Weights of a small GPT-style language model, trained from scratch on English Wikipedia: 2.72M parameters.
Each number is 200 + 40 x the weight over its row's rms, rounded and kept within 0 to 999. Layers, rows and columns count from 0. The size before them is the row's rms in percent of the matrix's.

# q: layer 12 attention query, 128x128, rms 0.0857, rows 0-12, columns 0-127
# k: layer 12 attention key, 128x128, rms 0.0853, rows 0-11, columns 0-127
q0,084,171,210,242,176,214,198,188,170,268,140,255,162,155,217,186,208,173,199,189,192,173,237,262,146,225,303,180,163,270,283,251,246,213,187,174,189,267,188,229,199,154,204,174,198,164,231,173,221,195,161,222,206,146,223,220,223,261,254,121,152,199,262,182,267,256,240,223,247,138,224,175,213,269,224,172,186,203,125,142,197,218,186,227,143,118,170,174,253,169,239,236,242,186,207,218,202,224,260,191,175,223,208,200,256,206,239,186,216,239,163,252,142,132,144,217,219,193,200,193,135,81,237,198,208,209,142,233,218
k0,104,131,156,217,226,205,205,198,210,163,213,130,139,220,247,208,154,181,275,232,205,132,236,204,199,282,176,200,227,158,219,192,256,280,138,188,224,231,243,204,238,204,221,203,266,284,190,184,236,87,202,219,152,248,168,211,203,194,200,185,171,199,205,260,221,134,203,227,181,166,196,162,186,159,232,326,189,184,198,218,188,147,127,154,269,277,242,212,238,192,150,177,176,173,221,249,202,225,131,178,222,202,202,199,180,171,163,172,185,147,190,241,249,172,188,139,151,223,142,151,123,259,169,205,205,188,214,156,181
q1,082,144,227,129,254,182,210,204,180,218,167,200,210,249,288,241,231,236,197,168,144,170,237,241,202,226,190,199,220,188,180,198,198,179,261,128,254,219,190,219,171,159,234,227,147,263,228,162,181,222,232,172,224,221,236,255,132,206,136,186,223,193,222,168,317,98,247,264,184,228,235,137,232,125,179,239,241,192,208,280,234,186,174,233,133,166,271,186,242,260,183,215,188,225,214,214,211,221,129,248,177,228,238,179,212,207,199,249,230,272,219,248,210,228,199,201,219,225,274,212,245,223,198,198,149,129,173,189,275
k1,093,254,220,217,238,220,191,178,166,170,240,161,221,232,159,214,153,173,257,208,202,205,222,205,219,207,163,188,228,248,258,212,217,234,165,200,279,187,136,195,193,228,226,176,206,239,153,176,261,162,270,191,186,227,176,245,243,167,250,155,231,212,258,218,225,218,260,172,122,154,240,187,196,161,198,324,225,102,203,208,270,186,148,151,262,226,225,154,203,211,185,226,274,134,206,220,165,171,189,203,206,294,159,162,115,137,247,230,171,178,178,245,269,142,205,200,138,220,133,201,159,229,149,247,206,237,210,195,206
q2,082,270,176,218,116,222,144,191,142,254,226,189,201,182,186,117,207,202,241,230,205,226,218,96,206,201,203,222,176,213,245,251,250,287,198,200,119,166,213,198,266,212,237,199,225,182,205,229,169,204,205,210,282,198,242,111,260,220,256,232,181,133,320,160,105,286,189,184,213,204,174,221,254,231,234,194,172,170,187,180,202,201,235,158,206,219,176,219,206,225,229,221,242,205,191,286,214,183,209,221,204,163,236,177,277,182,162,147,184,165,205,178,206,188,223,211,201,226,226,212,205,158,269,138,257,222,188,199,115
k2,093,201,305,202,164,232,211,275,275,288,217,278,207,199,225,172,241,203,114,195,169,216,198,233,205,155,252,258,168,233,218,183,158,219,275,203,133,144,218,240,192,225,205,183,172,139,216,200,158,249,123,108,210,202,240,195,178,254,194,268,159,208,172,162,139,199,186,178,258,222,166,136,182,255,263,113,146,235,202,194,188,224,239,280,172,183,112,257,192,213,186,249,173,233,167,171,223,164,235,197,197,196,246,218,254,181,231,208,219,217,185,166,203,214,259,240,222,148,212,203,188,173,255,165,217,206,174,216,188
q3,084,132,239,207,170,229,218,164,243,227,171,191,211,181,151,200,143,269,246,147,196,182,221,120,234,107,208,206,135,113,250,242,228,198,160,133,168,173,188,170,189,234,142,219,175,175,261,216,244,280,193,187,215,147,260,176,165,198,125,204,125,207,210,228,182,170,237,220,279,197,208,171,322,247,252,173,200,147,123,191,193,205,257,216,221,232,160,255,172,190,200,239,231,186,182,249,145,186,195,218,167,202,246,149,202,184,170,148,179,216,141,216,159,250,226,207,165,194,249,172,236,196,247,211,187,219,251,260,230
k3,095,205,197,186,170,237,134,291,269,221,219,173,217,146,179,123,277,185,191,182,201,187,180,221,194,229,270,245,155,130,219,226,179,234,218,215,139,105,213,178,247,267,173,180,156,141,191,187,160,226,162,273,197,232,229,134,219,178,198,234,138,181,205,196,194,222,182,176,178,300,165,157,155,243,300,277,154,209,223,193,159,194,183,248,153,184,191,227,190,238,167,160,183,220,206,157,276,208,238,199,309,163,233,204,232,243,222,200,168,208,197,160,198,170,232,149,206,163,217,188,201,121,235,146,216,214,249,194,176
q4,099,220,142,189,207,172,190,200,169,155,252,181,207,234,254,237,202,187,152,221,213,155,188,304,211,281,200,186,229,222,214,189,176,200,276,195,245,270,221,239,226,162,221,210,229,231,136,173,220,154,191,210,181,286,154,222,234,211,281,191,250,190,120,182,243,155,146,191,187,182,99,199,110,202,145,255,270,231,183,237,199,164,218,161,142,161,229,135,220,176,181,146,225,173,163,167,232,212,240,149,238,145,187,271,204,210,234,242,224,225,173,222,219,164,188,170,243,167,194,257,168,176,147,250,157,143,130,153,212
k4,092,180,232,197,273,210,209,142,185,195,227,224,185,213,168,266,181,176,258,241,237,217,182,161,164,159,172,149,279,147,143,245,176,179,182,193,263,233,171,144,207,147,166,185,232,207,166,243,226,249,270,168,210,189,193,206,180,171,274,147,221,225,250,212,176,232,201,174,182,102,206,255,181,263,150,226,260,166,145,181,215,197,196,158,174,164,260,126,186,203,174,175,229,196,210,157,207,168,206,123,114,257,266,181,165,179,259,183,183,151,205,178,242,164,168,251,180,249,106,206,207,247,201,249,158,146,281,197,246
q5,077,225,189,244,252,167,147,252,202,154,261,159,198,222,221,253,167,201,171,244,222,152,186,220,221,214,208,235,235,225,185,172,188,159,243,165,207,273,200,206,210,169,180,226,247,245,134,222,144,126,212,254,148,252,211,209,220,265,250,198,234,200,144,209,230,147,133,222,167,169,126,141,121,209,219,287,198,255,229,187,238,131,226,174,132,163,164,182,220,261,174,176,184,170,230,196,254,171,167,155,192,160,171,210,186,232,197,228,240,215,161,267,210,138,199,223,203,279,191,259,169,252,119,231,168,119,139,215,254
k5,065,232,212,210,233,248,216,178,140,224,237,171,171,127,234,220,177,224,258,167,187,168,360,163,204,205,217,238,172,211,137,217,155,189,193,172,201,204,271,189,254,134,113,163,145,252,148,193,122,201,210,157,178,219,222,164,203,197,209,224,211,158,283,248,171,188,147,196,187,172,205,248,150,211,243,276,146,164,125,249,216,231,209,195,215,212,158,162,189,292,212,216,200,222,252,159,208,159,160,133,171,197,232,205,178,215,217,144,206,227,205,175,202,126,160,175,244,194,147,164,195,154,222,252,238,178,262,169,208
q6,086,200,151,140,136,138,226,269,196,198,209,107,221,232,178,183,242,150,175,245,198,178,154,251,164,265,168,201,213,174,257,170,202,216,292,282,132,241,211,287,247,219,234,204,271,185,209,203,219,139,257,234,202,195,192,244,236,258,237,251,211,175,183,120,258,176,149,176,162,190,222,187,171,218,178,234,256,245,245,211,186,170,127,233,162,198,186,293,269,162,169,214,153,196,165,248,213,217,174,189,246,251,218,233,233,220,227,261,187,211,242,177,174,193,182,175,211,211,204,191,182,223,158,233,210,133,114,204,159
k6,122,210,207,230,254,181,197,94,174,192,210,207,172,186,138,223,184,199,208,224,204,218,190,138,200,169,159,131,222,153,180,252,221,188,182,190,258,295,166,224,227,169,175,154,188,206,160,223,281,250,243,199,175,212,178,250,227,178,210,203,230,195,211,229,218,219,221,194,194,109,219,276,168,278,95,148,204,147,131,217,234,254,223,163,204,226,199,200,152,175,159,146,203,184,190,172,181,227,214,132,85,236,270,158,159,171,262,188,182,225,182,192,223,179,216,260,175,225,134,195,215,175,215,273,188,114,247,205,260
q7,085,224,166,160,125,176,235,284,247,118,228,119,230,225,188,144,201,175,210,200,190,179,171,231,174,244,177,252,228,175,270,134,186,185,264,295,154,271,204,309,242,218,257,227,209,198,180,194,204,140,171,242,191,208,176,212,226,248,258,274,230,217,174,157,219,177,140,166,149,195,190,217,164,164,184,216,290,258,200,236,158,208,113,240,154,209,215,230,280,171,185,186,157,179,153,224,196,225,210,152,238,230,247,231,202,198,248,219,145,202,230,244,234,201,188,215,226,260,205,215,165,188,184,232,207,173,140,160,165
k7,104,210,174,239,264,158,198,149,111,189,212,228,149,197,162,210,165,219,161,237,215,216,166,186,173,172,160,147,260,154,201,200,218,186,195,219,251,255,171,249,236,190,185,167,228,203,148,193,282,214,216,212,194,198,199,234,169,163,227,171,252,148,229,236,214,216,232,221,200,111,212,228,117,266,111,156,206,163,109,208,225,260,206,161,198,211,229,166,155,237,173,105,186,159,176,204,239,225,168,100,85,217,236,138,193,194,200,129,198,206,186,203,238,166,173,224,148,264,156,176,209,198,207,248,178,124,208,236,234
q8,127,274,205,245,233,174,173,217,191,191,224,216,184,223,268,203,157,165,192,274,222,154,235,252,224,276,181,160,262,218,193,142,256,209,232,182,235,268,269,265,183,171,222,128,216,218,152,199,210,165,230,221,180,264,177,269,240,197,215,150,264,204,158,199,184,160,204,160,158,214,182,148,153,211,149,226,246,282,232,187,241,221,145,194,158,164,249,165,237,237,188,170,179,164,256,193,220,204,215,148,201,175,157,241,187,199,238,200,249,181,186,297,230,179,192,140,243,178,209,208,172,212,107,250,140,122,148,139,254
k8,079,192,186,200,208,149,149,136,101,235,238,199,160,202,198,245,86,248,213,198,286,237,193,122,212,195,165,208,161,141,208,241,190,119,200,193,216,201,192,257,232,177,114,208,234,253,140,174,226,197,220,189,149,204,162,239,213,209,274,151,183,196,237,244,161,170,222,205,179,161,202,304,168,200,169,181,195,177,142,184,211,292,241,241,250,134,216,196,160,237,186,196,209,210,182,215,192,248,198,117,155,224,273,185,214,161,213,178,227,164,199,222,137,212,200,217,158,226,145,185,211,244,228,286,131,179,234,199,197
q9,132,249,170,181,192,124,164,249,164,197,250,147,218,218,231,229,168,146,217,235,244,144,170,248,171,228,178,198,215,184,234,173,215,156,241,245,181,218,245,318,216,182,223,243,228,242,176,188,263,167,222,223,164,254,184,262,235,245,270,218,230,228,120,170,248,158,144,184,195,193,177,160,139,238,125,219,232,216,255,223,197,177,134,188,146,146,226,219,245,228,160,173,178,175,154,202,250,191,240,119,218,228,200,232,196,220,211,218,224,177,164,295,201,167,184,167,191,201,173,242,200,197,119,256,157,128,108,185,156
k9,094,172,231,213,229,157,197,164,160,191,213,239,140,232,154,196,184,214,140,215,261,231,214,160,195,195,109,159,230,145,227,254,171,159,209,231,221,233,166,254,259,184,192,200,193,201,140,208,269,236,221,180,127,206,176,265,225,183,276,190,229,178,239,245,171,229,208,295,258,151,189,255,154,231,158,118,222,162,117,215,221,249,225,237,210,193,158,221,153,244,182,147,180,220,175,204,225,231,201,132,98,160,248,136,219,196,211,181,191,197,191,187,202,187,178,261,179,273,176,215,248,210,275,256,136,127,203,199,238
q10,096,240,156,151,201,174,207,292,184,238,217,189,250,160,246,193,203,204,176,195,155,210,129,192,151,197,203,218,185,106,257,187,254,172,244,171,166,172,208,300,209,182,188,189,192,219,216,221,159,187,202,163,169,277,233,188,236,275,215,229,174,202,133,195,196,181,168,180,298,215,204,224,188,163,214,177,195,221,223,209,166,183,193,266,182,203,185,242,220,268,225,277,154,172,149,233,198,149,201,146,236,192,158,188,232,250,172,198,232,182,235,250,144,206,162,260,235,207,168,242,201,167,79,244,113,177,95,258,167
k10,089,158,240,206,191,148,166,144,209,314,210,220,142,213,140,219,156,194,196,206,235,223,224,211,237,181,164,193,219,140,191,234,130,184,226,225,180,162,162,194,232,232,219,209,175,162,189,205,268,196,167,231,131,191,235,253,167,184,200,159,227,130,233,207,191,210,203,203,222,186,197,277,162,228,139,77,193,151,140,192,216,278,229,221,209,152,183,261,181,224,169,185,214,199,222,203,232,254,198,190,158,183,299,168,204,186,230,160,116,221,124,169,172,207,160,259,178,247,191,206,251,284,261,243,117,158,238,216,238
q11,090,261,215,231,208,114,188,249,217,232,263,188,209,206,168,122,201,144,235,200,190,175,223,95,153,206,189,202,260,139,209,224,197,169,257,219,123,190,198,249,225,213,193,248,232,228,181,221,255,95,229,265,171,158,214,221,211,180,187,184,158,223,198,136,133,212,203,198,195,126,199,246,168,206,144,218,203,155,214,176,167,261,203,159,213,245,174,284,217,229,154,170,161,201,263,163,187,93,241,158,174,237,221,168,168,157,135,215,155,188,152,190,209,188,215,201,148,152,154,251,271,172,229,181,159,177,137,170,206
k11,091,185,172,227,192,158,209,187,155,147,242,235,131,193,209,180,154,228,132,186,220,297,280,193,190,243,144,196,227,190,198,203,184,166,208,168,246,241,234,173,150,197,125,170,219,193,150,256,138,216,198,191,163,236,196,196,233,222,214,187,176,129,185,213,171,219,189,243,250,204,181,231,106,193,201,71,205,231,137,198,223,275,180,191,217,163,194,209,185,247,256,79,151,140,156,201,206,280,160,228,230,149,232,138,208,230,222,186,245,231,195,167,195,184,192,260,170,233,177,259,199,215,243,231,129,142,196,221,218
q12,098,278,183,262,231,231,140,168,199,249,203,279,229,214,262,160,228,188,115,182,190,247,212,166,150,179,293,198,207,162,280,158,231,193,248,164,166,220,169,208,182,218,185,144,171,200,177,192,166,149,144,209,170,212,246,211,235,260,245,176,193,202,265,163,136,145,258,126,306,197,176,208,220,184,212,216,161,229,135,176,200,224,294,148,211,147,148,221,129,266,208,238,170,243,238,185,179,140,235,195,178,193,197,243,202,179,143,208,205,212,221,226,196,219,239,238,233,211,165,240,228,151,234,180,148,175,177,265,172